From a checkpoint of a small transformer trained on Wikipedia.
Architecture: LayerNorm before each block, rotary positions, no biases in attention or MLP, tied embeddings, attention and MLP in parallel, capped logits.
Training: 225M tokens, 6861 steps.
Each number is 128 + 24 x the weight over its row's rms, rounded and kept within 0 to 255. Layers, rows and columns count from 0. Numbers have three digits each. The size before them is the row's rms in percent of the matrix's.

# layer 7 attention output (transposed), 256x256, rms 0.141, rows 21-63,85-127,149-190,212-254, columns 64-127
114:149162102112159113119082067100102136122165150131162151123091119149099117123129087122126158092124133101149146134088086148168067180142084119154172133160143099161122109139130122169156116109194139
121:112106121145132128149165116133092156136136117115125122171101125137124159160064145123139104125135105133146147155144116114149121161175147149145132111185145161171101123145139142106147142152096132
113:073130126134142128164122139133158111136099090119107175109157129073127126139128137074158115136131138138118128129127115098105131095120103134149106132126156124156171136189160129108148156124092157
102:126129101128132140133120162138172185078153134132132120087151113119124158154113107126126161109137129151098133111107150159122114142185144125139141128115133122098128138104147136138104142127093139
102:112110143128134138117125072142095136150110127147136141119130121172151154125175162152167140131174183163111113130118148104132128163153125116066130150127094118069139146140119110091118109152125092
115:137146133136153129166132109108107158138081141090106133113111093146139122124116126148136132091156137125180139148128107114124150099124154135130167111140122119137150124141148136111147131126198145
104:132113168095097140163139172122130154117107110097135106183112152120106127116086136116175119147138114103109147125119137112160134125093144140131101086108126143171141177129098158114135129135148095
094:148140118160127147166216128143139146122124169119144136169122121115136131166096103128120124108154114114164132127134132161110151135127153176149153126142143129136171123138091150114164070120195134
117:073114113133138120137159133092146143107101135151088140096144112140104121147127142123080124113152139085090159117150150133140122116118154143117138132165071107161113133134191107104165162161128121
120:162070162121123105110115126150077136125140137157109129148125107135124133150182151131099130123110092158125125129131156131115147076154104137164115128111158141140092141088134097126131132141098134
114:120174080165098154050099139138145120087139144114149126103117088126153117155151121105135128105134093156155137105117149142136137159122135126105138137085116149163111132137110117121088143137154108
100:138124113119129128094109107116134163116109144092137140110144137126111099118160170125121202106137121132130119114060106204160137117123108156169137136085138155146128151111120137163156129121133088
101:101113114118135159144112115112124156137137105132167133085149168108119161144172105105133131102100159148103137166089119175140155123147109108132105077125098152129124182186130105076189147138151131
112:145126118109098107159116126128103142092137122146128119170120093117091119101084134126126137178178137078111119127132128096123115161106145166074117136116076106096127044120079110120081115111118125
112:116122131111153161090112158090096180120143135143113077094133137112158124141143163136114128148151118138133128117130120106169142122113146144116129111122152135147154152122153140126154137170121088
106:143129149135131133126141089112137163166139122136150119124145157141160080163142171125162158100141147138109106141060109116144107120161166098118120096155108139115128143103178140139121115157110140
101:151105168106126114138120121204073140120111114134146138096129116203141118112068126083128098111114171109108161148140138175131141089150100112148109117138079124135108117160113100037115143142140117
120:082143138119121124146157127094154132135076145118094120130126111131118103111135160110134148139181093124149126097159099087172114188111133132110150137140120116121122144110139084132140101110139099
102:123140104126128098071114127165136138098134115142113137129191144142135166129120048174097123167127142128082147105093158129127100108146098148114144151097157076096147116087158128144151114125153095
116:143119113159131108073159115116090139113103132172122128102107129156114139135129143151100131131085143164106140093144157149122102149163115128083128103155123159172104143122112132126167100113133118
105:110128146096121125134116132117112147130112086147120127120125154160112127135109149085126087174116081219134144144168152117174183092113114119139142169128163145110104115095119130113137125136148115
108:105116130107149094141147119098108140153125177069093137128158134100151122121141129160098126089161131122116132171131112113084128133128176142164113099124147152129162153134129122089129160157141116
097:145127138121145150177101123128086104136110107106120148104149139123121147167123133093135092187132153105121120151160133153146163082104128143151152108076142139075128139123123111147174144096142121
120:142119166152100109133146156107157130176188148177156115162122140140124165100155106084155143147143151112151140130105126120102190151124130161156121091147112157107105185117137212155118166152102088
108:119107152119091124057156133159112082107128103096103139107086161122140130161138117118089132111113117203137135099134137136147133112149126140135126154103125126138096091079146105184141123081109143
110:125115138128174087109119148129130120144148148169127118106119133141135113108151066106121141112119109125157085119138147146107080100128119083114069105122116117172133138122160130102099118086108145
094:153113106145126136129123094106150107160130150163168119133113103150121182101123138101123148141125158059150110122124116168160104176149122141169134146127099100120146137149068163178087129130115136
109:131118096154090106168136172139113145100120163146084128173099110091113083157132131146114193126107115105112167126105151127136134160124125143135125140133166114130148165149112099116106155166139174
096:135112133124107119120110135099107100117149121137098100141106131116114130146123130164134100123161116123110145154164113058092194136120130103107085105155134164129118110074103141085132124117112124
118:145104134117113177135118113116147137125121155125118108122128134119106138142130143104124147129151183111140136156117153143109074146143130142085095112098101125095128124125058125108110136124131125
108:115119116135123107115156106127165150101124101142090132142139124109138119139149093179160162111135121135113125121130156126106120116094134163094114121144153132129155197080153126122135112127131123
105:088134142138091142123084141140123116123183156140098109126052105088153089106138152116139146123156130115149156156130132117134170155113116119092160143140097121127112109140125116091069139142126137
114:110162102130123135094115161133145120156112144130169111080117119154122177147097162179146114145124155118125143133135123114090127120138146123090088157140102110193130124143152173131148123111112111
119:142112146102110129116114180093134133145167101113134136150135145137113107156130141104089109144110132167162132140143120148113136108147110141169110128148193143165135106140126120082151106088111157
099:088117127105128130102109153131148169114146122159150120151148119101130135151077165165109171145155124125192158113140124145144149144154104134131134093108176160210133148104073137147115146144131122
104:121119129141119146148144156125113115159150149098153146156096104095151128058137120145118142180122128083162120146112159110118126164092118128140159152130141153095130149148106130141079135133131156
108:110138143168130134101130130075161114152118093151142136134123148127136121170144125186159156131121078140158079138134113108095121125141135131155098105119106133154116091093109159146142133116071087
114:110155087115123144127087145142147103123141149108139128119111152101152155186081115141179158128085092146124164115105103140128050163076111099103107118125146146131102095122116126144135133123134100
115:158145132178147139165143114131111143126111118102182106169099095118120155100157128151133121107138169116141110120085108147146147144089135190130160124101081104110138127158104112135143158126136112
113:113182122094129109111165107074155156119129161149105139126123113153129128117086123165121142086126133097129111146127123150123083148120165114122181126111138105106110117146121130148150116159130076
120:141120141160105132136144137121136115125160113123121100149106117122117122131110190125073138157162110104134148124133114157161157156144141155114157095139107158112097135139128119133115107147124126
116:100147104131163120144121110102125152130174133179134165117099114149151123135105072101107097097142198126127111161156109119095108080157126135137108105125125141149114109111111129128148146160132135
110:172161127107113101122116163136094144135151131119145117159122122157085089114125121119157124135112134151140122174143168133163112145145151099142144142133135126153079098159103121105113158097127138
118:147147169168108125136133143087120128161108105128125108144133151113158104110164111141084124108126130162124131132151117129110152149122162146107117128091118156098154174106123111130128149145119134
100:159170116128195128139116073132112130114082122145131137055148124165154138154141109143119171112162101137143136117129153131158118158151127129103139112135159080176108127146122130116120168112120093
102:130122143126106139139131155125108129114128154157126165126134139116121125101168100105061129123160165152135119149128139147092151133140095136117135157085160104126146125121143152124102126133114125
112:088150141184141128148122124124116134108113131161149136109122155154143157137079183114092124141107144136120151097145085124105109099109115129159137130122134108132126128143103116136191114147094162
119:125208161132101155118105168165090126098141148123169106075134127169139102108145143134102099142144140099147117166140132150152144131133101165117100161093124200135114142148102090120159163104116082
102:190169123127141100107133139135105127114138144110118135122104150102119138115090111161092093103130145093148132139157181103086135107139130127131074102089143128052143129113149120142175153159160159
101:116115148112114128109126117115131144157143136109177099093078144087139110130153094168093150122177120082138164128123130101105137071123114127122103140124108141120116118125114134122151124149136117
111:143104115148157122124138123128098086131145168148142162116155152117147131123124112123135125087139132128090103159172135195107126147172124120097165110133092135145139139140106142161107116127088125
106:102136161122124127131130100121138104146105116147147112160122155126108086125157128124149130101166119173076132112110158122145131115141147102120173144159152136151117132144124130123144122132128094
101:138103125127155121132124098101122109142122144158109128155117135149096140117121130154113118108125161156123126098121122105115143133094117088125149139139139139167141091111128126137106153154098142
108:118130088151135161162115125148121132134103108167114137136127125105090130091109155112117118132119101148129096102154141126081106123163127088132147134157130121152139121114157125139095129171111133
108:119135129087141108152117112123095117163119111119118116146102169135118166094148106132139117131163141102107145173153136108150130110109150133127096176070134140103125141144107119147139156120135155
109:135094121117158095102170112093180148107108113128104155127122099108087129127118114145174107075150165126140136123102139153120138139109068140112115125166141117134150110106144131183115119124089128
090:132105089114158161139131141140120132111132115140147153119085135111129126155125126133105144132127150138132146110129128169070147112142103135096176109111131116155109138159156064136101115128084115
102:124140112111106116122147123118112124138137107155098112126119086139095134163163098121156127114119108095087107095144140126134088163089109153117127104130045107182145137106092144105079117121142074
111:157126116154145150140150122107148098139116124107101115126138135159116079140147133096131113165092099137121126120089098123098120128134175156131150101110130125126115171137127164110133148149102138
100:193087080122107145120160161101096144085143146125148123121111111122159100140097164128097147121137113135096144086112132158132151114128110113097120129146090115142093094130105111103091133150125156
101:152169145157096154142125121104101134134121138153124116152119137117099152102104126086118097119106180104159150109120105114094104116110144099125119136186142116137131114109142190167148151142143176
099:172109089134113104155145100143135092073151155094141076146094104092082109129145107118114112142125153138127118113155180158104167162176165122168114124163116142136162127150148110143142118106131103
096:181113124097131132150141110083124150156127114119136125111140147148171122146138107146130099070144105089132126113140104130119107095127123118095154102099102089091153125127107159171145100158133132
113:152174132135107103150183136142110102122108160150156117142196148090136132160137155109114111110082109102116142128166136152134121142116119144116121079108117187115142164165138122118145106127120071
103:137122139086139168140103138140112142120112149101102132153140152109135139101097122117088136140111137157137120136127094128132218159142121138132104126082137159161140145107155125138104149096111153
114:131129148190117122159142153096124168117144135118120161137107139130180127156142144096098141124131093128153177137149097101167138136139180100142080176107097132074129145114120150122117138129137128
090:156102120127111138124150116110151157136116129138149132133146138113119131109160140114126121109127110146167153117105157138139141126122131129182150123084102183116109139134135098150131136158137134
101:120115116095062152114112137126120118131131125085123108081118138141112110114141134159110161184116149142128127189097130106163112115108103185136117116121118158072127161090115106126146119137148169
104:121154091144159133152114133171126107139182145104135091123091126144123144152111118156201155145139093127148101131147104134097119160134108117124140101109135112125093113167096133129102119149140093
118:154154082136152101170147112151142136145112135167130094084107161126109152139137134130119147138183115131102114119174111122129114136131128133121111117153121103129093088120133096101131115150106144
103:113145089115112111098084112139171160137136123128159128132119123143179138129166106124089168127153168092134131180073113115166128097158163115130126122106125149137089123120129070119121106107134119
120:071113091114141138129167138112134104158135162131165148160113111113062140138105136116151110111144118109126101098149109121102122119092146094121112170169109142128118151125103162109116123136120144
087:147127126100130098154131119116147162174132096121118116160150154147142169123151152116128138117109134152144125131149123107132130150129143145142142146076127111086150161116125100091135101121107174
106:131101092095103164130143158119099130159087116141088130097130141119134112121126093125167163140129148111140104146117110161165117131089127170056111157145139149096128136118123207117116125095132102
101:146116111126129158133131154129073083065132113105147127105109125094113117122112125119139114102119119123098122135140156147153176146147165081129127136119141130103147081187111143140150103152105148
107:156080111147123133152117094097105119145146128168097107143142136146127144136120125105107116173105163135104094156109071095186128132128118136116118145132166147143110158091130135099139145114112154
106:147150096182130164140119110075121132148151114114126130088109094077144126124113104116121137079129155155107093139099134160128157154139146159127133158127140125166135141154074112150136133104128088
108:130188141116159133101141100134168146137100124117117125133122114123099121145124156148136138162142123161154125143132123145120171155146135124095175171196166102104099105169104113141129096136104134
106:140085083189117121123177118120114114157158101091148117134149122156102145134142086108126103144104125100145110156101136126088128144162150142137118123115108108136128136116165133145136161120113152
098:115133134135108088125106134158137164091123155137130121097114115121120088101143135066069137127167176124134138149121124143194185135140117162126103202120120165131127161061140101153151110122142121
098:121147110136113094118115137110111130143143134124139177161132156105131142179067149150124131083140166105115152132129130152159148154118117119135084139131125121133151101136130138115139118054130152
094:088140141110130161125149119090091126147165135150126128134120134183085119122104143172179140134124172131132133122142105143127155128106108125130161167160136155093151128147095165103155066120138134
108:103144108139160120131103083101097126139120121125158163142106122119156123153100148117121131114126133144109116110109101139111182129153133040126165140141086073129120129206136099114098130139097091
091:130137112141154123145149132136125122146101139140101104066157145127137137109098123147121128125105127112112126137127131158122141161133052158106138136128127136116122112106130137138074094129112094
093:133167084116112093118103085086140112163117176124129150154138146119136107150162134151118148124110115120124139107122176122118089180145144163124156130124127117132111087112171118083110134131142124
107:084093144099135079096126091143110130123112107152107104094132152178115148113132128099132098155134152126129105139110135161166091151111113133121123154114116135165140143112155137108131156126105119
086:110130083154123144121149161159109104165136113116126153111172110141118143105105183101177169142127141136131147163150104104143091130089124097119131134100090089123126147131124176154150138150102114
089:126132119140104153135121125151125151163087138133151133122156150129143131108119135140137117091129123149151139142153100114103083147095143111108053152091126137123109081149129129090117120138156153
095:173180106092114139113167136073122153144145124126159081117120116154154140124110106131122111134103175103097139074163097142180152154127118077143155115125141155109136112115122126118117140132093162
092:149113154081111120140144102093098144122165127142089137113140129121141157111139141131110137102145163121107150171124110121159126134148144092117132128138131125124133118123145178131155127115122132
100:145146081113150158124084140096129138087135131143111124133167101069168113102082092153085100097120130129133118104093110100108119165099153103121175094082138151162161127144090154148119155110144127
093:109121124124157111169128128104106160145141170128142125131107177116129164130162147138128128159137124173092152134128128110165121091147117138134139141143158132152071117153114120130136156124102106
111:128149105113139058139093112127127079098132098143125141151176088113117122179123094129183149149128136121112118138137132134097137172150137106151157130146113148107083149159137136136133156086113134
099:098120166090166120114080152147090157096146139126129112132102110138152147089101125098056092115082109149140123098145079105145091162120134164140142131098107161094149137140163105145142168119085096
085:123138089081155128147128114160158156141203129092120102163140166113148156104131136155133133135136141137099115119155096125142112108105116120140091162087144181123148096142127110142152088092122116
098:106123155159140128152137134140174131079120116128158114112127143131124126100123110074152093165139083076106125176124127096145140156122124117119173127100130125128127147155125104117177154097134128
106:094166159147097119143127130090118170112099150193126087202096106093102119145131156094133139156123075089117149128133123112162123166121165140084091087176124116146154123160134144121124102133106135
088:139101139109165134133130107144117102126125130100145126118116122134105133107102143135120122120132151138138108100126126126088134100093107106115176116137143128150110132153098085121132122133138129
102:163126108152143145120099110130129133099121121155116144124115147148150086155160126111104101156103135193136111132114122149141111142096148088157090154105101080090128185140139102083153177085165128
090:062162156144127173178133107165161116149131142064101086109119170155150145145175130098140095129169116102154108144113101106120104124084113145180114101141082118168145154121087121129159141119120120
096:068128148148096142158106168137152146104101168124142127161146104139115117070117106097087120118139127129125097108116118112139156170167136143133101145115123130154142160097149122098122143150088149
098:102112119167149089112125098104122111107104085138131137111089123091134114137104120123086096148123120127121128117124100143089126133090084151132101163162121139091149147133146103154088165105110108
099:100084127110137151103083126104161122139088133142113145150105150132066179146098139131143157139173108105178162111150134123131112137137145139138108116142127117142174141122131112117162154129138135
094:140152127132137120133138121126107147084146109154108154122130162122106137131145125120155147144066110158147172101122147128118155149140170125161099091098129109150164149143125147128127171150132129
103:165146124123092134135142135142128137129147138137157124181140118075114121146140178134110115121116122134132140158139100140153134120139090112141110142081121154124101099150169087095115159144139105
102:083163163124093123094125136143108125179107142108142138103142106105134119103161132119120141150138140134123148103084127137167142107131144104126113155138139128161082131118113086125097126132106146
098:135122147120132160151129136129109151163082127141141123150081093171142162131094104106124152172194134103143092138117151150132123127157106145184081178122093099104071109135092130150117139098144126
103:125174144142125165123179154161118110144128128154123071091073127164114107170142128119138161149152104135170128106123126112171121115113123156128146091137149132126120096142165167148085125178116115
099:170134054135137125107135094148110154154120089125154113133134111106102149101099113137169126096124139165124102134079174145108109117151157134060131126133108140189139148123191141116148111154105168
090:133190079090108138108128119086149122144122144128129151100137105164086116170110126122128134106140154122137129117147119147130076155136112141117129163141114113141147138122138135149119097125120132
096:116141135159177110169165125148095130151118131150113141111116120195106128148104116105167116118113134095141144094123104121093171158128190118118141115105136131147126109152114144102145131124087188
099:143116122119114159122140096153156144091124119091116136170113135139172154121116129153101100124125164152135158124134159105120138097109131120124180160127141129121129153125135127138157102156151109
096:093126136142133127146114142086124127065105123101154119157125106119147186158090085165146109162094124147115123127141154120159152179152122118086146134172092138139097127117119170110153172077100141
095:145120147156167163129169106114103129160135128125112147136142116092103128130114100142177092171139141107153121109106100117124117156117105148113114136159136119181187165117136130140137084126121131
099:180081138152113137116127146150127140078140115128124119135136107143160147146151115080178120152129096148101157141126117174168150131145101129142127130101169129115146124167127123107102108120156127
092:111096123139150151107151139145133140127132112099117139121108161156150124123108189131145193091091147150138145147155091124131117129096088135150158120113130091096102101133139116108139139149152118
099:136147067149153140146120134119098136109074126157148134085096112169125144165088167158144130176119135094077107097145152107106158130181140142119108094143141114134114132108092098114136121087087165
091:140109129105108105081113151139073107131101108097141128132116159123136146162093123099116123124130124167130096138142135136111132123116086116116162099181163129136140152146155122095135153102157158
102:072105124156129153083074085154101148130114125091119130079107091114126154164160112127132099135124122083156175156135093136111084155116119134123133119108143128119155118119108091124130134149172140
084:077123140111163146175112151187069112144130191156094148136082163135138135100124092129144143146134098144132192123122083147138147102124081110061143115113149132129112127140116134148152100177125130
094:131128134144135129124146140134131114108113137099116173136111140116142137113110129115101142139145108116150097089089140119139118135125145125159115147104130169134145118089112162119107179141112108
097:092135146109133144097086123102115136126136113128108155097133122151116110102160132142152122133173105165121128124116102139144178113177135161143124099093127140118115114141058106143123111110135160
098:112144116154139130161116186136114095160126123143117138119161162145158113097163134154132154135110150168112130167117116086126108109115106144135170077093123101135121186145168106178132147109137136
089:121094154105136145151146100145202119110112142155122124141104140100115136147143137111097102125189105153110088095127128140118167134129188148129112081163136150118160153135151163102172114159097112
091:123117176097107148099159150169098111139117116108137130142106140097186092102138147138131094155128083136119164160116143110117148101145134090136171076148145045140124153170151168165137150151126157
093:177120170130139180101137134135124145103121139117096114110132166112125129143133146117124110151127115098121140157105120159126144131109109122102140081132170136093143158100128103114073143117107172
092:127100120100130120149119111129110128122098168141174175135111129124074140109096150119113147133111162143102131155104152142164108077108121123135145142094163104135155168157090103136179157117104119
100:100073156118093142142125124168121143072110106140119129145098146146092158094101130137136134155138108100128114101124119108144123159100148103117138128147153128138076118151140140099150111120143136
087:127108112118165115187140101096119144098093108141103127113147126137151113104136137109120102109048089151106103149154112126142169168126124202091131134116131078134151122105138128161121101110114116
087:128145128103145143067136127125086108141179098115117151082128093149085153104106122177158141145107127136155148047074136119147082116109099155106092126121143130160090118131114134139115114109125107
084:126120162127117134110122107126128099115168132140127125176102091155105114169066164167124094144144124110067166142163092116158123121154141133115144124149157102125152129116105099119116125117138119
084:077088185112124116164121089141102128119113121133131151125102115121127146140138120140115178136107117170160114147163175092119129103111166142117130145145134152145132124143136139154137141140166091
082:165117111103136137138155138143194099122114126117129147141159106117150102134135058140110134126105077148170126129115119097106129146115134139106105157100133138089115129136142117117116152131106133
087:122134153142119119151130108163140120115122187111132113143137131136111106121139126092120170163149149132151116132148136133091123162116143090141078168184134142145115137089143141127133103105148140
094:140129139133127130150145120131158128112164147135113131133178089111085137131098113101129135119109100113121102121099106121086133119159110118138096091125130164131123121120152137098116102127149139
088:104187118167133128118144143148099146138070157100130125136109105137102097148156150111130109157091175142171122141123118117134124167101135149117101158116170116155118103132167143126159124114135112
092:164139120152126158117143135149163112139106112098121081083093145120159108157148152117102075156139148105121105143113136154162090126115126130137122147131144126113134150083087155131168120118111145
088:117169118147111120090145171137148079102126143114153109089160129141144097136111115096133121155118155098155150144125120107138143130155145117131133114129108123096126153107112105139125146127135094
082:119146129131113148113142100151148140151152145091142093124142092137124115121126106129124095118133154151146118104077159147129133149138113124110121140166117090129128111106067110129136101130149080
088:121095165151118137163178142143176113114152170138127130109119169071115144145137132149094159106153162130140148122168158095168134106117102133131143105119090145180116105082142093121117125145107134
094:092116151109103111124084145138154133129155114147100155147168121160163142132114132095109095149107125140132130165102152153139154141152139097105148146115118110132148164125120173125124177160136097
086:119150112096169161101155125149112123134115147142141088147119127108122134126100139129159105092087110128108116147109106093107129140115119183137154113136147131157098122129109112137152124113147132
090:140116148078125126134042129108095141105125123125122153148175125166110142077121102100096126119066179127117104145147130136140143148166112149104150116084130170143120117117138145128107138114151102
086:142137116125145120157111098106116106143136105144091110114167155158090119136189144089089123109100141119151098164167151126150158119168137154126112120158159140186134141098098137124127109101143132
081:113126162165120172157124160183154100108151118127098151127138135126127126154146168118122084144120103146131125103169190156160125155138160160108159119154134142096153121081155147100116129118128123
099:120143110129123096154148122102110132127167137144119130085119151129129143149142154157144107125157115138105128125159107094149096125115135087153155115105111118147117174112136174150118107123138110
092:129147090111138114139140139105109139148131151150122107125141142133119097126153130095113138102127123126086153176093114123119113126127112109114136119100123123158086092117127112098160165114107155
090:123135141142181168135113118108125124124126175149108110102103133178108135114085149134129114094137123160147095130164111146141132127122180149110125147120144134163116150111162122133143110181111104
095:112097169177137142162110108137125156075153114131109132113124130154156112147095115100122151157109132101126110151159156129194149143132098158132130138151134119128134174121164154118090139110170083
092:135081154080097125142157107161124123106121147140129139103169147088108141104139136126185168136116112120135137113139129124144155117114124146122152127154144126128169128104152107108115160112144088
089:201073135110131126157158132121127116122148152084156123087167125122148146132124131113095150123115175120130101136156139152116174124121132132136122116079124184150127123128141100148112163104103156
095:094162184155150110137087128132108148105114133151116131131121117144158114134123124110069095107140112077113113110127093151171106148146114160116125171149151111091107132112086147091147116144121118
077:093089150133150129173091127117103135078180106120109141135145103128155151113097113129141119102119089120136107122144127135125142120126107093089109056124123106117075107145147096130102099151129153
081:126141096123147127119127121148149101115135096131122094087110096122122117133122119129126160127121151133155102139083183164077114105147098181121130145103127131143124179115105137132131118125137116
095:151108123106152133094086095133112117142118137130128103111183109138109135129135129124140090127137107149154118149130112153161128141147126115104101084130108119132094144141121109126132123144162118
101:113105146179148107103162093150137106127123152133158125126140143134092124143128155128178139128139157123135143149146118145179117163109114144124077144166123194124105155150140126108111110164130083
082:144100089098130092136105126125133156103109161169127100160097165174150120104176120127093126126146143127146120114112155118133111131140161108144148150126117129106117100120119109124129156160137122
084:105151165060105174045105089127153128166120123107117173126137144138119124154091142125114140131140142109162112107099148107151109136113127177114135145130164115130126162144134181112125118127110080
077:144150112118135130125171133153113133157138102139123127079080100128160147147160189154174122148117086144131147048112176178144108141134122097118134113135113115133133098128104132161094131135085133
088:155148148137086126136096108106119142169155141143097132121132133110103157122109154136142123136127118131074072105139176163129104195158126146119117119151101193134161144131076130109120121122139105
085:094149126119131097108160139142137138146116142132116125136119089119154151168155109151173136135115052110121174155140088159185140143125146095112072155143095131124130146138067146128142149160127133
092:158095137145168139183190131111180138149138123115122169126122129101115095108138141118116095073123109115136100111089118146112128101132069143121075134120148131144129098098148135117121084105093141
089:137130112125116106117107155113106109126154059122102149150160146127093145109132089112107125142106152141096105130162148142084105184108105128130126095125129095139149137117131152098093165105134134
084:131123125143120126109123100104137137144168133094146111161123141125116123138104143135147130130124139158149126070101127132102109144156148162140125143155141186109144162123134129112158050141154113
090:117158124156095132128115134115115136156195162133101093128180126179097111129130159182148126153119152123120137119133145124154106116113125161120157166148135115155083103121116132122140143109168123
095:147154088065124134087124103127090131088084112149157108106101108132149147138112111143176108134119132098126134131161103111119138179097129088133127127100094155162135125148121124112173129126111127
097:108129156131094124156112121139130167148164129153111153123164130143135147118144177087091136129115152141090130139196132138109121127157102116131147143085123129108087118119125110106126088115147125
088:128098156133157125117119110113114157130104135145131133138141143166098161118114099117098157154156152174171151127144109130126140140114137151152093161152140117150122148139161060143121088151128105
083:123105112119116111135146170128121123118172127090183153133149108135150139127132085129161142128140121101137105126131162130172124131131136154158148153132122159135118139113103174142104117120137109
086:141142113169133115192140120105138137118128105143128098136129099104130129140155115085169111156118106141129112093166122107108100155136123070162128173127130099107149094122129123170162129120152146
094:143124123123119130141114142083141156152114107130134124144110096136108102125158152157097141159123169139139166171118155148155144093134094122124125163109090135157112095113140136097154100167137146
# layer 7 attention value, 64x256, rms 0.144, rows 21-63, columns 64-127
100:129137097123098118143122131102111152156133125130120154082139136131164109116089110118110093115105139138108165127138097105122094096113157154130149087119148143152139099197108101122141098120122115
100:127121140153127148178141198178115135102112156156168118125081135094135135113102121129131103132107127118125128111099128145138134137122148111090098119142159109116145135192062145178144137076160135
093:136166174051117121132117158140101104099112155187088113121101123117190094096135151142132162097124128121140162114117113121114134097152134131124149139118158135132144111119149136131113138112139143
094:117169159178115102139108154108158157085097112129130140131175158120143105118101102164180129143102107106126150148073131117146092133115100131122125104140122142115135076114118108146135095136104132
101:157134159121140086119117106124109117160144083138132107103149114152120155107128110140169132183143095105121119126164120134151129142128157152135080180141127088154122140178160131111141106136095137
103:139132123125135129147111168195163080117102110089100151142110124133130138155138087117097104111139176107153157148164122119135166164120111158097152106109102140128148119128100132135136136160164119
098:113104133093119163141167148109115094100132109129073100117137130108177138110124145117133162132128143148134122136080129139142130143130106123151147107080100159164127174168131133166130116201155129
096:122171098153161134191130172121146136146040160138123112137083093160128089109136131167130123134157094088171131126168155160131160105072113126167131142146117092111158113159117125155146129111125137
103:117086183199132157130147095107159141137108143139129131127145130141115083143115144141145168143150133116084121145108141128091127140130125147139123104187110132132117074077067100133127099140127161
106:124131084120139078112117149111098131126140113075117131099099146156153101133088121134104154083115084185149115185116103127146116116149110116113072128158128137174109127135166113116126124134138129
109:123140129111136136123151154172107144128115112098127149075140118105106176086153104119099092160091145165150108095123167145130141141112103097083117161107137149126129134146157160155089101113148103
099:128111140083152102143126116122131113107141161129120072166170158107149117141136116171093121139135112097133122132136074101119154137184169144085179122122115113159085144109156093103131129150119112
100:165141119125144103037144113105146119141163136104100104150144133110149136160117134103155157091142136112135119130096145161136139153113100151081134118159122132142122148163105126118125087132120105
096:174106128090118076134127128135125133145080122161142116175122143091120108146136149130098154160137112161139129096120103082177168131137131065113169133129127122121132152081150137163155111139099171
107:120137125142174155191134113136131113183145144115130175105125145073158143157119154101107175149128117127119088126098095133159055103117128133111146123116136144165117148121103141175140159105139115
104:142089135168127157140118137086129135109126150127127101131116119139101145114129156091173150120193140090149135197143159119150090086124176117138149106143082091144095101154127136139118093099111151
097:184102147138143133119143134108114136115155105134166124105117138108173135114139138114087141130121132130113142109133140131122116137073152120161120145129115083084100181097127093102156103122116135
105:084115130113114157178091113136144120075134120134149102128136142096150153162116117113072141108147107160081136113118112126153086142108103133117147125151137110125128142112126125112123115125114154
093:136109120114129093158129167155133116117138132103134157172137136124131082128132110181134134122124141112105111151135162141094159139160142110141096130168109118098141106081127150145099125107139104
099:142091127157152118113098173109162139121128132185145084126119113122115077141092114128102101124148144137086160143156128126118107169171139120130120108164096110123110158125142118159136116108127141
103:138144107120145116073181152140131138141130129131105147057105123090148108112170166138161135143169118174095146103149097143134158120101119081112152112140129134178135112119099117093077127150147143
097:173133153068154086144123176169142126093115131107174149155156114093134082110128117104076142150092147167121080130125110129157137178165137149163118139132144122171144118170133108126147141090122159
096:126126143134122130107122121105153127103108159085113131152118137134148141104140166173128153144107109158103176117146091148119158146123132107115103161140179146106115100168103113154082119143106152
098:095128178115099149146121085117121142072145100090110141185156129094148111129077143130141113153075105155149088112150149113107169097077155130119131138086128157121144150087109133113118115127139121
098:121074164084150093104128153108163143132115145141118111138133129163131132164196136157096133133144133127151120134130110143139091178098141156082115174112090150169102159111150156198134123146137111
099:126138126152117098140129156147127111154151132084157127105134129129148172145134127141157138112108113103129090123140128102110155134140160128147119133137075078166140053108164136132084108185155142
098:117109100130140136138134111091100162177119148135106111101094142116099136127121150122141112141093134108108139089126101133094133143147105164141135163111084124134139148084130112161104087124141144
098:137136122097143149169088124142133145097146138116116064129115150153152109144137130093130152134171125136127140139103108113101153118152129164118146132070118141113071135146133083127132130144163125
098:146118159122147121138130114140166143155111156097088109151108151085094142104133140129138133118141107158132110110096193150130071119124116122117117141149099126163152124084113127129115165099105131
094:137126116130114157143097129135101091137178105142123109157168144115153116159112145156139112164154119155093134133101143135126084109099113132106102142114144147159134123108110141158158122123115164
098:125081102104164139151168146147125117095135182102141148136125139157105138121149135090107126144167084138125103102152122162096103139115101122097123122146115088123133102107127139138116154172158146
093:120122080125113122141124116116164113096139174146166134124113110099121119152131117152127098115107095114120131123128119155133169124147118169127104172135111082129136135148138120103129121166139113
102:137141115119124168141139108145157131125151118131162150144139157100134120158096134114120146100113164134110141147164125158169091150127114114104058156167110194105134143065124137187131102098121126
104:126110135113103144133124170098136123137151144120120151139143124136098081077118159133106177129134137156092128083163133101130186088138139155161118126086121123142151157103111139130094160108097156
096:143176148119168129125154157102141119157108141173109152121128123106102131154109160153144141120079144135122096123111118115145141133100092147127111159134113125140106141164143139098157108111175142
098:141135105146154121126131113120127062124166105087150151095119125106107131143128115134132118120101103087134133164172097116127113121135138129149149178127133153132124161130100156125115142160147129
100:117130135131154124149113074141144172084134128124108118145156138127080125123165139159117154117183142156125106138114107133136083148137157135162135108110128183161155161138127121133128161085143169
100:109134111129177134132116159103116142112127184118144125118136061135126114154107111143170152150087132133144151120140139178159144171131103131182099159127103093098123104123126106123140137087133139
098:140113089135105078130127110106111116134141133112134083089155118097156166163153146117193141113122165110140115124112094135122148161044167156143128155099145153128109097130108145113151126140138129
103:131196117132169127141145093105093117150147149098111118134153075144110140141132133149154116114129160132146165119128158108114129124139133119158171097147136098143138102120104119149151146126137107
095:146107101140101157130136118128148113193153145116136128113142103065127134178094150154124126109115116166154108085134111125142169110172177143158110101166133119150086112131140129135115126136130161
098:116107151132098148081113128117149088163106140152128121153153172101134152085134112101101151146084139126120155143098101154098167130159126116115119138141123135115042166110182089141174152093114141
100:110146167108083118156132166159132092136149179161112125101146122120135128105156160129134089132160139151104136169135065112166133136114151117118136188128103124205153108136147140122099154090143101